Each number is 500 + 40 x the weight over its row's rms, rounded and kept within 0 to 999. Layers, rows and columns count from 0. Numbers have three digits each. The size before them is the row's rms in percent of the matrix's.

# layer 6 MLP up, 256x64, rms 0.203, rows 48-154, columns 0-63
094:462480472460534575517570457480491494526459524492543554450482527469475471511491504598490569522507541482497505544411580556477529503460533471428514473500509459464444451536523493501538588548493492
111:535549462482489457489529495452459583447474513498496486459563552495520519470506519497553546424446472545502546448496467494496566432455529490430510519430467479482468519570550452550569501539485453
096:484464495425495567547531480517485503498414465494507590534548523499484457455479498504524523486432494508476547508584556496514511546498454505462439575536547539463491473455527428510498479434547566
106:563471503562470504446480480424533431505528558531500519450561540529431481525429540491535400532526416458524461502518524478555487530438497484547512559522503445516468495490491552533505484543518510
100:492527531562497465442473456553562447477447581480524484473488474513493500575547501560477464505488438433494523441485562451448537589488515484503507461517513529483440563435502507497519467462547457
093:514486540465552475492452494475473515559553456488513453489490605484550572547493599497487495568454434504448534457476538476529494489477473467508498466534507460463448490434562497443563461457494487
109:521544443450517466561554501557507521428503539557551430505482546504512520489511459450497443472538477484467524499445542520493579548521498518531453489477509432503472432503461442565523486603484526
087:516452542530470496483465481475548544512475496453503489483446491624485537499564499512453522461493498488559507469527521564539533479519518536456457379534505482467496558443447511469508575471542554
105:495501478498493551459556471534459481539482488502394588437451466531502457490519484490500484501478476501576518503460531555508463493469506527471429539568508516483559438452535434527518506453464596
111:435578545520532515506589533524468471413458492585542492513440504495551437517447497460425569481497491488490484474458560445518519496484506530462484568519541498486472552548548534522484504533462503
084:523501564503498510544478534503529407450493481498536438458482392532492479545509529475537496493459558554571455477493494473447484524500539491541527458490509559482500451414449495452505517456585546
111:470531545543432532556507422518504523493528473464434496510476543435529462462584517508466552538423508437442475490471530486537533462448463529516515464527557411567505465529472517493547474474473504
106:508536497553489497458474525480471563444501566535562519474455451460443433567559457479497464469497478512510552377529472537535561511467543525485500492519473522526512540453515439531500515505581463
079:437500498496520491527499497544507500509544543519465569485449483395458487489449481546566489513503514437498486415423515474484490514462501478523609544524501490569537541494499452507425445500449544
103:466540524612537527498555465541577450434464498498481464441509495474510543555527449445465445473550522476564449474494488488493517481462606483509500432500472490453555501518473504494504517523480563
094:499510455494536489450500427505541512474533505414504506497461464491539467586554513528547478421531492484403474513534495511517511491430492477429464507479570461456525594549513535517539495510504569
089:569510511474501466506499569491472460497496432539611448562458518586522392460460504541497512502449501542504527509462526491533470501509493504440499530443505464465456519499470470546572554546512500
091:504479479568498517455445510405473570460525455498487476504448540480515446442532575559481514500461538520501438510486508483566510595466417430483536476477517540461507434476500543519538502509510522
116:603473514427505491485471616495478537489494441524520506562490501535494521460463513470450465559445520555496494508468573503518485493421489499484418504509462502454498479470449468466591471538504492
098:523468541612503474489510491487466501470484504511499462569519539462460502498491587469476507506512469566477526516562536482512452505474555447445471405585572475471478473467466495440494475466429522
087:470484486416535498506489486442546419493509455500557538498461457429500545534536515498500458560465470488472555533462493510504461495475554513551541517565502468471444526552462522464550529436606456
095:481533517492476494500548482549531523472581497512468440474519467503539494498514439497435542499460484505548581472447583583469543493459517477529428532521538479498510395440474506500417470515466525
117:476474498486549533483526479543497577459497492462452522493495527437533533554490538544490570532518483449490512511492512520527531480452502477494499530605487416470472554401530493488545469557388507
095:500538452430500458569505479529492484565495498595477480548499434492471539428456530537532478562500477563541489502509511469511462589514484469456462503536456507519557464470532459547444500464477582
115:444559540500578520476529441467497521438467434531536545463438478573538553531442468465522443507508517511476467523460533469505510423521519494411510515474441506459545499531481501529573526518446536
085:500540502495513506504508526509559535428549534500494439460531506463516407567492501456567515567440516477516464486501431539538493506485481492500493471489464559423487513514402419476517440464541560
090:529471467530500465413452462441531510491500531520537531503472535559513478591503452422552504560480489474512479511489543494480539475502490455492562506584505510494456499424453420446583453488511477
111:532547415482513482479520441531565578462489426483543459542488555468436518437541538466453512573510463515509500558516516498540579505494486452510488490539433510454546479505460499456504440446487529
122:509480476478561423492522540545460482401550570502434513490523448472480501452487520587491559504535488542497404549468492493454541551498550481542492517477462475477487413534513487483528480522447524
105:444482462492571533520499419526535513511449553501497543541548462449465550535524463442492468497505428437521521484554453503484561520471494493486493504523446614540528429534501476476486525467570538
095:519606456462574513508522434469590507503510464481497482480560471505529513493571498498486475536491532505482541490488457544441539447437507579422516537466507429491485464528444539465479540471451495
099:482506553448469471492449512508512570442423492498483492532466471543557540455525477505503511467489504523582531435565538453489493475521508597484426522526485448545555479453576508533502480505493417
086:470393493498503457482519479512519502528565572544530508503471522461432515443482514543558472471501517465557481460473497447514566516486510461495544503504426534547508505562467508523402508509601544
088:487478491512555478506452467507533515484478469546494495539556472581495403475472492464443528474571420519443557492516603513529458504492455468579502526497485566505547492498448476541545518544489455
102:526483463487488485459475524440507554431471417509550522439466508453556502597481478500503508475453553477491547461487620478486443418574474522490490495504487504520518559493503534469567476511484509
097:540576538530513541496472458468543451431499546515520532506410502473516498472517454518473484504550546499536588524585471459515529441451481439502569443465494426484421529539497489495496497494531467
134:580456513555543462514524482493467562503546530499514495502510496433510484447454449470550584448532543443460526541515455457491487442424492536491490526506479510569481462501517472531521415569434470
098:471542465441550517521468596495499479464459566551550440509528447564500490483534534501532525453519474557496443561417491483494519541487569477469447552465494491558516475453489429532479538506454515
102:543454514477462416465457536464521490483486538470511568481500505492512505440544515454524521475496517490462506530543524390501461491475609538472452451556465517476519518546533530573545559462433494
105:471503507468583504399538458459546458417497529482552542511416484521486481566516522496526547541455553508512543493573548465503515452528466490544517432553529463437469542494476472470493537505496463
080:528468470512520472476526499460502550469551502446459563508491552529541530512497580577507507491438459462490558523534466513436450484469520434527565391488548436514568524469513543525543524489475473
102:557522487477498440494498518432569451483438544576527512474495530516525457423443537530563537503494444459540502502474431544470501506551526462569462481523495390530474525516501467500480517536476559
091:499457509474525564472471505513570567547435471459475517508535477479466440521522481501458499495455483446475553458463547467437476390493472556554511491564459565522507547560476541503543465465516455
104:507493536456483474562486580486486436495500511521562533507472449487505531516508458588533472473521463423395518522495523452503508570456491437476499543551478488573509545488472540555483461487437551
103:469584447484497484427480489439457475473513500516494508457539502462471473505483502468473560557521542498482596479492535508493505512475561417452444529563486439483474602514463486525510516564458556
007:534513555538532541540523541549512525559565543539531531548524524545532552526512550550546542540562538541536555554535517536529528529540548525562515551525527544523542531540555536550514550545550525
081:484473457494467455525479525507535512467427520518570436505441423530549467443469488535497523517458407471594455468519545506500476497541488568545479436476495502529536427489501551557516546501476524
083:518412523530516544555469493475422477495456522509509518479439436507498465475493474495506416501434562502561488470486541487433454580525549493498515448537576526579444484463500503535509526449476519
092:452491550494534451571471515496478513483558479524511492445497510472511439506441451468451559476550497480441533500557521384555526508483553443478579443505495541550527499542537492543565529468492523
111:540523484482454421484542548577533507445542561451567478461557482493527510431493482482457480545544517539560594500465482495472418492502546497447460499459467522483503510493464499583506538446487519
092:541466503406511417503518485528582472479502472520471542498467533559521507481469434501522505485409503515540558500451559537503509510541566488451480518542425529496483515405499434541490524481528546
102:560490450508527412494425528470582480477497523490492542514536479525455465459519458461453458447561503519571458475448573485492461482483566543514573462513429497547487532476523497494465538515488567
096:500499506523571466525507499437557498508569479502549526461521547454491461516510465525543582425459487535493515453465458468464426440525464482534565425432448466545503531512553514485501555524521557
106:494481546465542486493460538464450555458572550507477537449542510451497500483503542445564478582497446526448556568479500515482508443458498416553510511538501494547520424513485462419545477470507501
104:558454480478491462605488522512568463493518499503573533482490432461523423524596471492535552536506476478410525513463495539429537535507545502467500509557519462518503490509464515552548483490431492
098:554534554506514509485529488570504551463439532470460521480453516549486498418545449534482557462532453477460364505486443470515486449535452497538513538474460489534476565464483523568511500482477518
106:513498559391576448505453492424482511518417508465441472505487518523511480498527469544496519500560447538457464502547434465523486489524474541458543519515443493502519512566507539608523532491461505
087:475505480479516458478556574481504482467514487491532421372534614519526467520535480507499467500478576467449475481427481456533525483536513461512515534460492531598494553490483477542502487473510488
132:551479453454577418503471548477494514459511439541476577552563489473528498473477512580504572506517539495527435487506501471419492556485542496518488487553455493545560457489507452473558507476450531
098:558473403477508464500452516491500564449537554447490461423621541454558494445495462481493513505489563515499533501430468517525483486469494526542477544528530531534475529463492481475538461537538439
108:517497514467461486457493546520542420458477472464482466477538508522557482508539463585397541481531464522526536509517485491492548526482624492439515455544451456477500566537492490517529568451472489
079:565527487510550559537473508412493525450391526477586565529535589445511489468507469520547445491488514474460483471469545512540430504489467568516511517506530453512505524458507555485472495457508475
071:485463512554537526546547540508520452421459521492503515449526467450537482455489507544506480453512480477501409463556475456517488500608484478509585474518402489532533568543529504528475533518516557
117:492534469542507472540476514518557456495425558482527505528490440470518591470499493489532541555511461558493532502429546449531444488445546537497513479512436502513456475462536535518566422548414486
100:469456475462480539487531525509550540499425477515577479480600481465501463568559538474483453486529491479482543578520530503473465416493474418467521481505506522423506506531464476522547433466439498
088:519502478472513439523521504487495570472617492545566543430487562443534512464531454517506538534525476512463476454446531552600429568465464497468498497466472535496537453478517510522511535509477456
085:484463517481478439494517464634504501520480508518551546450445411496529542542505492485500534489457441491545506444537572504479509480532516510506575527552547538493517454424479468553491467433481497
120:440387447479482483470485516529585464515482536493483505582522532496537538493469516478501468466453480425500578498532441431535486538488563494527507487606495538562480524472508446521515494496508516
081:464514473570523509545511439473458472423553447546536558419487567474512456505498447480521513489463514497453487454479524559534466541537485517546553536435578545527490492504453487507547439437529517
045:593455479503510459519511439466520505497418469503449482419560508541518441505484492519511582531439483486492494525467417445533492551482425482606499516493504453497548504452526487524458476511510520
091:527532449440549546522483569472532495467471459524392492469563489554548471497582520458506465526476514523491551496522474535487538498450462537507505419532500526542430480467549527528531429568488516
124:534494451506528471443564519510480507467517447436483498524495522530540447429535434526533531466509527558441546513417546496565503475529462511465529412532482452489506498500493480548566555566528565
096:527473516482484506421496487515610557475461503438496561502505441471511546520492562442574474512399440525495487437459518508489520528525481520546566471511473511539441482500476533545549488490436500
113:505534515457531499450513492477498528482459418542435455514567552536502435435499473489495549495522481556476570507555535598571477527456517435443520498548452543488553481460512431503513488512506520
108:551504533431490425564514591480534541541499479527554450532547481503541549459497461508475444436495523499463475389472530473519568509455550491511476480469470521552470511560524490450523452467510517
113:494480538527507545494498496494511429434507490443528468507544500490495479573504600504454482456485519508476556553575423492518468497470426534444527486473520442482566478518485490597560469533509443
109:564560471496468530522573503469495425489532428467448480515487440527543543455562489504489534478429532592426523532528505473496519515460551483543447512510487519536494443452449512535471468437500550
104:521561505476542473510554473552533521520483520542455549450493522493487502452437600515506477534468490499470524473493517540481480530546524430491470544608551525493579471489473390455485507447528525
093:524450501537497472553494534514495529486438606512506452487482532532446511514486478450459424491457499514608498530528499462481556560421522529483490491595510572447512440484504531504518478462483530
099:547470519469509432610487517507461577541494504480538524480515466498476446546545501436468447520513490553504443470479546456520533498474524509493467519471522442493499496468458525524615548551412471
110:464506431452606514529494490489527549475508484373505471564526543477478512474534516502505458517531546546449560535485454469479484445503472526516520431538566448538440526521451501467515476460525529
100:483502458557469482518476466532480576506424502504528510460460474463529523513430563532502514461500437477573500484474549410537472498511442525543506521566469473485515534430479472489594575524472541
088:457480487488596546480462442588494520538489486517531482446518576512544521522414535492509474474450484534490562512479470509492512472469483506404483467467555561502562456506474422528513525506492572
106:507476503470521472541473492529527418424517512461487482570525422434556524501507477469465500472477577531473483490422435462605560554539504512533525462506518533575560460496503456513513498498509510
092:570590471425488469509522535495492433454519451584541453461477521494492556552563522531521470481451459516471544491442475532470482521474526484516504542536467520451468517454445481464489549475596527
097:555526503494455438500523430538470526429535524523560458547504529483484522521450431463483426457532504495456554526459561428521507565454431438452507540511484548448457544484486545505541508526498508
091:431562505564514493494561491419541513537482540471487493468505445476541479491507502504457507459458591543489528552533504430543480477456490416543474463454559489462504517494488494421525433573528498
093:516498530489517496500498431505545554529421445513549468554502535503570501494453450474507465490597519424532459549514404481551499446530508472494429524504528519504551533456456498515480483450499576
120:483492541419516474504505448434531563512455443512458487520467583544483488499554501512494494482595431470545496425507601485511506517439499520479501538448531514467444543514435527464501475454481494
096:582477517479473494503485570514529475437472608520573534513502541461482505510487510530473552534488409526570549499538462480505416533535474477485494496484424482449534472411490503527481551475519498
084:516537508445434508506544453547501445488471563474569503455500532505511551567469504500595479493488567451478535499524455407457447412515430439521503526549481505527487529444487515494511475468515486
082:437525560565531467562531492484483447493460588499481482479499497533495485474581465541469524423533449484538570576474490463523508474498429548538521518492487410483527469461514517445483528516537557
086:517503568463519463510459580524533519498553550482497482531459466483519485477520502512479491574422500466520548464455577456511457474506538547565529427541513429519496462415492434503469475505483420
103:543479575532544414507458478467556550471414472476492518512467529440499490451455555538530458527471436472554547488523568465522457554557480534494460538479458442507516452442478514520542515539522490
104:558451441506544535521543442531432582477450493464550512528418512477489498523524484522498515461530458483504536499507518490514615494461548536470449578511519567523481487445528469498502534482413488
104:523488502515525435502435445473459555489491487505543493575510508482517526492520475477467494525537492488517465523489483457507489531508472462455424529598437537517491568525487538570523564460409609
077:558508478519554464506583469442522500525404502525468582464515524524468496458451486469512500457491534574484464457472505470489489518496543551469513445467585521523519518458581551405511505534484482
107:503506433497554474508420429558495564446536502531512559499548459460527455492494523541533476485533504426521456475479438430477524553534494526512566488589489551574498489508465488449531519443484502
097:506436564482523464550505554468525501558555499571535487422528529478517528476489546514479468508535482446486536464496480446551489538491433413440471495527467581521499480513518502567457535421484557
087:489578496547559460495444500471465389464520420530479524514546483489519524469543494501500479561459519498532562516456484473544432491500575495480488523540474437522573514489415474538524540513467544
105:521491524466445438466495478445584581495508510512556529524577480511451496577565534394482467528484467479486486538544503512497499451515572488494496535496481475530504536448488484537546481476554411
086:531464487467524525529516507528456531507528506444596473498480506491529520503532484499514562517536463533495426412422485497476439513484518421482568448450453598561538502486486551521535481468544455
100:424495509563547468391558508404515518473436464504490490510484579480544425534504551510505499550499511482498496433447491475511441500535495545442502432534501515499454531507513570539510516544495508
081:511430530493487407458440408506489515532557523424496580547450506478457549516500452552503441507522476549528427425512538484454487510502498457529495510573491483558510540525522498486490508483553524
121:565408431467562518497486513517485473442488537504472465521552477517467465548461487514481469476441483500484542514556483499588489492461564482417515485501508526562518485501437591468574545473470472
106:435470535573486532430500525488516531464527533477549494479542527442530480539528514488513498504475521518501418505533518411449525493480515399528565495579546416475440546478519527541484461471520539
104:555465523449466498507487446503482468513439596577415461480496488482535477455491497447508445517506506531463506518518537442552534481529541428541490599548472475542468461469471438556520533505518475
# layer 6 MLP down (transposed), 256x64, rms 0.264, rows 48-154, columns 0-63
099:481496530500477526507519522510454477496504460543532529494525544510436465453414555531516531524452519416434436495463474473517468489474474471513590536463534505570472575527606463505490431486532510
117:498468412524546551482547502438515510472473532440557511488459468510485429505579541501515528452494471523476493466479496512526573519518481476463553478448504472383589545523450524503532538533545483
094:533490484505504423554570533491448542501515482481561529502480485513487477457515522487514531494512495549517479553598531496394420519524485429446552547472493496466469472551501447485574503428457482
108:492574514510457546537493488473562504525451487435539495545497424541515498541521556437504459524478507523473510455554557459468477427520524415518482475465425515477535574506581540464495450513485540
087:547535453519484565491480530446465528467444514596439506475475559420502539505482477518535528519516514502445486526503572455501493551450539528452490481560440533464529463513463479524602437518493464
081:470404443516538526500491467518496546506510531543516616469525608472453525545443520463491451551496509469451492466524483503528465533512475552518501559525556482519543439507498472458488451452538451
126:574496522486524408450547538444462547524512505500461564495464510448537434486448519445499543495511544522498522428597439486504465527573468462472495476498507495436481539493487538539499565465531538
084:553458468504478462437484475485489495549573507519541506531466573541471529532483484450486543484523508500485470501443426487507538485570474517468511548428571570528464518462527564451548401490526457
090:522493469465504472514559469486472479527493479505516564465483539433507525535505425490466476532430565509489563500468540523504454498505404544492417495510452547467494586558511500466469474587558548
110:539518442484469457491455478486461448373540483540501563579542507487475521511579445455447540535478549537486477509522579501539471513396499483511493531476514527460524562471522522507509503527496481
093:547485515484457478462481470515465370479456553539533497516530465566528484535492455487527437478454578501536529532468436533484459504542464505473458490507537555410511536519489507568439503534543527
110:444502439541404532491468532544446458485551449487597539459574590488473572480490523510427538515550510484508457444496483449518436465533562457487511479494517504507512495488513503524487459487497538
094:515510515450483578475537479561546497472535569496511400499477469448523472481481594517465471486474467445467535527494551509494582490527497442474441526490422534545550564553509480518506443495472509
087:485545495518462556448523514520525501425476450515453517501456491528533494465377571508483479492546535541468452520553469488550517526487414480489583508500541446553538462519450561557479487483522516
093:521401502468519547517597483494489494520514504526455458540531558509456485467478479461458494534496519486540471469463498518501519509447571490625474471512508480413502537515532461588530511531540439
109:516518549516511476582520533476519475518527507529569387400512471513496513487440542529465520514470520540544485557449463467524499451521511482583508501506491464522478496405488461509464572490463438
092:520390445449518519480460526574459492522481477462464554565510506489485547502492476577461489481458535533524509477409522526569476473555535563553487464445534485508559452463479547455538495490508489
080:529472565527561508425508503475471535525442528472554490508476516470532536488442447465510469510587539490536487429553500449521516507492602569488447542512518418552500492511503514499467499441493425
121:583526420496421547492513600514426445432496485490477517553550448490561526499431451473497491429465492489497464538474485466532477491465478545554485515537492527530578533499480528504550492518529507
099:465420475453566557529539573527495486478546541483509560457477515511503525447475438586503437474558475481463496510382512504492530478499501588500495505480477472493591482509497488535494469504505550
095:549516513562561532511514522490545542488429506500528489530509519485469501451503531424488515481488455475498461542459512568490483486434519517519553457501548419499464540498435434539536570376531481
086:510478483596588443479539496459547520493445491503546528488498504514506512488429526479405495496494479510550527416509559518504498517504498540554434442486502489423481435529509513571499528506551428
122:500495490532504539547469446487468435553512561553511528526453484531484516489523466575513491523482509467492460539481386438593526599453475413524482520487508545513462505435503518503496451528488512
087:432511466516470515493509474525494541475514504500530578420481581501483481531466474442541451511400525460493467528504540532525513429527475535518522550512553490542501575502495460496419456452592496
127:573518505470504525498571509412490511486482422501552438480495476483523527499457518486548587441571580463513450471483591455489467490508547460499531490499501470521535540491473480508602476498489466
079:511509471556551515479546474536544549478508488445510567594521561462463493552450554472501512495480527528492445516471418533573500508441442475519537429535496502532498454531520442454515433466511450
095:527487463474504519442470446494491488560434464510456487496548483488498520479423479512468524538510555575436458551513473519482508487439459495560493487556530603432534494569486448596519479508515492
102:494510527452561501476462441480435522506508502446545538483515547519446475542462478528540457482500434494543503492492457498485598525465522491498419584547559452573431444519446496525508559503497527
109:534471491491487476508501491577530504510533493568486518487488584507397493385519510503516456523446531496537509537592460488475522570507509500410487543476517504483447435484472527533423506494516530
117:578526411549533592551531507462457474531509498490479542459499427522449506474543521564446472496509533496504466504443557468464459520537484513510503557388558505549448490478469536500469482512488496
097:568466533522574506555530462433497482503540448442539486449483527528508460466464522544515491511502524599507565577603543469500462522500511488477542455457504427462478502487514456446483548475485478
088:495536502476556548526471514505567475465597448545512560466520545488433411519474508497474499543521466446474498554488530550478474485532509436455498527449519549475481468578460498455488459503529593
093:569461482488478538467464451537541506468526482518550484509451492474485452513505513487471540541476599550494494466509479492481529445495408525519463502438521542551428498523454584460404546528511556
081:496543588422498520521517514487528451474563493504505457480528455512466532508524491493490501427569457481537476504548436428507596487526496552505540474488541418460449523545491510463439437554475505
093:505516480499515404484507491534479473594575586503505501504486440521518496444458463624497493577471502530485455496505467475506537540477480532474511468509478507495525405572509529521461469543463478
088:569467541500474487423550464504530533522527528531477570497428517544445543423471489477501485463565479501493508544453454529555533495504576514516472505547522486473438462429445461545514448568496463
143:581465482487543495507516402435469469443485547538467523505431528494536487536466478492590545469506486520487547567501515487483525496415552538465442546505515474464472490491538506542507451583441503
097:518462468448467460449493501525446565538514530493474578468508479495593410484527457489506544497454467518466481495498550547603509540460469571502458417513521476485561502457473539521496493547503531
109:424481472537524548503540514559530482588522540499472488478549467456526518475475559569507446562508470462477430523442438575515535501447453465503497548536526498525471447517534496493424445535543505
107:429608487525454515448517505487506522484480533518516504438492451437513508511512514511531491522548496594474511518519525453516531429456507460501450528479421503450580537561481531505518438504561427
085:462498562462476576449464486506479515542458506573514487468529511472589508484528487441511502562489490452485486529487503478532527459492515471482479560501533575447539570548488563449547442433433446
097:425533524489474549548461531532515573515541419504503433513448481513510477524520524487479545507594523444514471515503494533514511389479481466463564512507478550541543493498498446430526472412521518
096:459523534466528455545486504517516511468479512514486445524446578520484471472516530444461504451559521538460487468597478431536555519511565519452499516579565560453425497480557465475502520436485515
117:571569450486476562447467475578498546496488501520538465517524549515551492492470516586486480413538510497472502459489446489530506472526454504525560510396436563465536529479476532455522480504510446
119:461446506519422519537443546488486495484441477443525495522551486502525495563561551421480476485468445479501494486503556560524476497528459538462489476535488545568495441510528540506505563620470451
002:531545494547521525562515497538514563515482505593556467505432422454486473372476557477479509487474463550501475471523513516525481540457454505523519449527520452540469473520488484491518492495423419
087:438478405496488475539523489499478521519533455484540545505419527535443454520476534496483505495491499515559456507513515536521486536594429606582510475471499529550545459476494579508500534449480474
083:467460530470532447539508456500537500524468491574474602430488474559516489448451503522528483502418520534480556510434499472444456511471567456528531487531558551505483488511472582552460502438508491
091:494558553459452447537468540450468432449528511598434445461444526520555539510524520523426438564535515420544493492493541522498493508532557492511475504515506568516516468464485471465477514487466547
118:503437485506469465513513452546514484591454501397545421453567513447523436429502504530522494545543523483530525462506499539493481456443470542451473502510524465541512581550561474509524497529511466
085:446458415538471568464551542428478517544549470478525528471572536545433479499426499553518429548532478476524507521472517479531461473544486501547523530434548480533543492510509479496474418508511448
099:540510475455482496479500536405480509521552530528544480506471444537517421546495457403471543493550449489558490556517548534470513455477487509527600523465443466465528562509459487494533526560485461
099:506521540486430492441473471534476576475525584562433482490420502533573416507517502498489446511462479483588503480569485538536560484486525507484463537533522541440456511489442520468492525480531523
103:497498538540470544469457523495464488434444532595479514445462549548474492451522485479490457487482552453566453517535412520575556501560458524463550527502531498544479419465475516507451543519516521
095:486471438545454489407546473496447464570465487521498501520522528439535572465538463410573487526510514552478507503471496474530458533516525511505469542516554472476521420519444580545524498535540463
105:503470555468466426462494499486534515465439461543527533530500467491532475503545505458462482487488580582481424498469555457472479501626509474523498514488444500597481484513497560523461538534454518
103:455566497459493555580447504406561552553483530475523458488467499492513564501521506442513509545541482536496478505547522540491494526553453466512444514474550503542435459522476443536451460585480466
072:517514477465568559474497538484520505446504475501494380484492562554490510390500475574488464486477538480543485500469467489539558536500514430504501434510487578507441545480478557514521492563523485
136:527483549456498482517535491534496388455463495522441539488490508497458518435496533554433529489513599573552496547506481442464500560558507532460526493452486506455457462537503589514460468522489486
096:484495489522550493560582482475501463444481510524474468463495515533517518423490488440574546506411576489551438519511549505496489431536502525487576557515541512472426515495437481501467536451541463
111:460472495462494547564443523470479495446502506510534491522525558559477504486478531552450461440491463541519549548613570520544477525449476497431465546435526572423487504475465533455499482511493494
087:520481544445447461492440503497462509524493514560499464510543391477537451509477493521532475511511521527590466516467415498425498501554570521511554492488517479425478485537504524561522583551463508
074:535533493565520514463496531553466455485485498518414531512459535508505486496467456502498379449487571494584481503516498530494475481555471530515447461549464482429466571505512580513426519519544512
115:503516546399480495454450502534518495493507505530502492474477505462582464583533483519501480475531537467434519423504518500530480508494509493389404577553455506559525522512532502526473534486545553
112:517547545499487434491454481530536562428546471483518450486472510528547481472520481416598498561553479511499462435512462494506567498511584560425490498493512477510512487466517536509482535408504466
078:546475538512518526436461485532467521499536541489520431537571471488479498634467532456556519510481485548558493447478438457482488543471470547483494468512450519465498555520518486542468476507518389
087:452465448530441531523540464509507502491535520454520537446445505503463539563488512550520456514528564458468543534487468479562481532530426497494589511516606514531487474489480382509529505507475456
121:551447520463508489508464526556452534544488568478505482538508428440515510433457487486448566573502543511528474459493426457489528540527528460527536482490469589545484527560492528472396513502522484
086:567521525517440420510473499579533490545527521471481469566593442569512537490518497511521463453491558473556520497466409410517539529498507490482486545517469473504431532481520477508493517469477441
074:476519480545522510499491542529454448509525508498423505490469525476532463512515509461554516394493565483488500572551538518470561468519534489515493498490575540391555537484521552484448502411487444
092:438545447505514572526453521478575541446459490529456592462538482487485536522481515503535581510491559470464461431567487507461533438474485470570496438496470487533492508497509525539540442449464480
127:526523499538512549521532426507459514479484497370516476478533504444495518521475471508545497446469545436470498556434492511494468488464502590561473536563497505569548508433512494553525489531431530
083:423484518453476539523427551479476576551525516524531497499536475515488506483472498536511494509487421503472469515549567519563525447491453426441566534523465536493466564524542437432530522447442507
114:496480489497537518453498532494521552454480496581502542515511483450539630433450543455543479476457468465456532530502518575441535483454498484527507472519473490515483506536549371534494517484508468
107:578478568495471521509517540501505528399498556472431541514473547545496488492519492479472522449534545496518496520458471473461433415591398470481500523532497494557516520506536563524472512438487508
115:541427513488478516525481474490490475474503458471541458519537483462499472529489529565445502491474562507530483514436370499480504526507545569459534488517435462500558458538550594500470559468556542
103:544491366496507516530502431523556470492507478477508482542443488448591502473506553452493581493499449600434518483526490539499508498502544464485461558496484485560466529505537539534488461513461496
109:382510495551467526483530463448510589451479486498495495482477506530464461474488453515428488519511488549522570526545515554490565485467566500487436463493528502471490534591490530519538438511555441
088:498519549560537548548482508544559473496505503510517527473465566525487475460486510359454579458430509527542528532527476480491517503580494444522485524493486475488465501458484456494408492500494575
097:484484466545501471524499505478502448442523544512505540521486465498464475511548464492486427542512471499557546392575477442552447587489509466495471571457475543418521528536453508470541484508566492
101:493476478523496515453481479480505575522451442594501501511506508483536469489492516438470529444489465516531487460541530516521446478505527501659498528524544499485392444441508527517487549461484507
101:470503443505483581517578507429519548471480487443473524456472524520456513503516491458583499562489543548472433471560503534497510449512531592529533487426564527493494438464497547526455468507493466
081:452550514490483578494475480456561528507498518578491553494476510426452552467481445589495465522506494493548434497496484540559461487505456510503532544435480447538585530483564525489530502456430502
107:479537526501584483483516432512576465466504452418517589515521461455535530462550490469482443479552489513548524469551477517531464429561480540491495489472502492486514426518583413510504523525498519
088:532535516535544522504431486529490419461538533434412487505468539514480471519532473530520571496591525507496554492439512469449536472477507500408566452522544476479488481545404492500491484485535529
094:483578552546476445470491533482457461496521509500438557467528548501497571508423474550496450451558463540502548530528484445543510494439503457482493544515587436509526492453513442510487574549504525
089:529447495474474528434476526480519534545501471501487581520550484548479496499510491453489477545452527524498534578523533463450430509548506538485450520468529511446512518458395569447466572584472472
087:409441513541546497492543496480496519524488518546475531461459497549478562460480463512434524535588500530505408486554601471523502470491447496418521512508497454538491501554506495470468507442526437
108:480531549495472503503540556495488535498501563506480545473473449488445544451481548508511481415478579469448454451496522515526466542539496501530500436618487505569520454493528540469397494531536494
091:515563518543540512433585457514485473484503547509546521411529563494439516507476502448545449502410545491525520524502488534399444518497469570547500485472526517502520498529506446542482457489559468
082:469573498508560476513520446523492475482511504474445518503478535521533497487449539433508509422469440515496562584504431454515500550486499466563516527531525582459536496464521456420507475596524468
077:463500494505443488531466521481422500533440581616445516447481389565504488485458527509461524447495543470512543544453490600516525497506512488531486519483500563462478518514529527455503494473513486
094:416513497493494507517487517475493519506477461486505534463446589486380468460495537543458513494478485504475520510493613521559437468501500507508585555486472488526574542526569492460513466489496441
097:520513458498457547457446535436524566529497480458480528565443479522525456468526455504539518485507437503446487582503518537543555485562478547487545493461506510525556474479518443464520416392510508
115:526496419467500615489528529450461577509460454495539545537467509538490473493503513447473503441531479421485494467540490522527530468525442522498555455608460534545494485456492518503513561454467515
099:456467553454417501480488657508465438526498485541494518473526467584504522456523516577486511526476527480548494492483470527525473485474499510465458555502484466493544412511515448528515486565505485
086:514391585500463429542570486582494512469457443538493451530510492505510527493487497404541542525564494476489516495466486514562547533508467490505508503499530499515444534481459442491456530435549545
114:595496433518512483519499454498483448437467509546457561532480492485478516501494463470429520542512547515457564441493546591554449537513520482501448525449489506514424484505533528559547486549437469
087:477441510598444476449485522472495451531546528499524489399476478477488551496485484473547430556446493425489517517545545503527541494518440477514451545547499530554506502543472482465442507507502595
085:500511525397495531503521542456452489459477471566488569506475478534529414539499484524520521492551520500525506455550470539460542459518522597400560548537477435518486504481493569498474516449480507
098:505441463589431410441530494524462514475502522501474539527569551456526503497554506471543476516470512570445477533487435451554545563496493483477462505562523544458489463496485504482545438564522496
083:432489520464468465491392517485462541492500564516506449492534581561573541496475473452523459560481484518540499471502439506439541541533503514507452515542483608446550468459553512501482506516497492
086:576486510476471459578481479498439503486489549506493528494500495523432514545519446464442514461510540491558579486533478516469522518488435555549506538508482483564513402524429571528470454467568466
079:576560507467508470473496501465504493508477523513460485478562519554527481544437466485406540519518525568488472452452466479500528460465473450498498524410554579438459585474507542528565521481501529
107:498582394484521511502541522461530584549539498535512456492519448460484455510478551557512479523498461462463381508453531456515462549502566574521489457505483496545455550516497517462493530515490487
091:547479521451483523481473468501524510572458489520450472553498464479499476544491565482518443538533499487527427471478481569519412480573502545523537573460483504491544412555512500527404481499510559
110:517443487446497479507495512535465505591519548458525509419580474459505522474503564526464471481509453485519484472569464379473546520535601514535520557509565499462468491501531483482516493455511498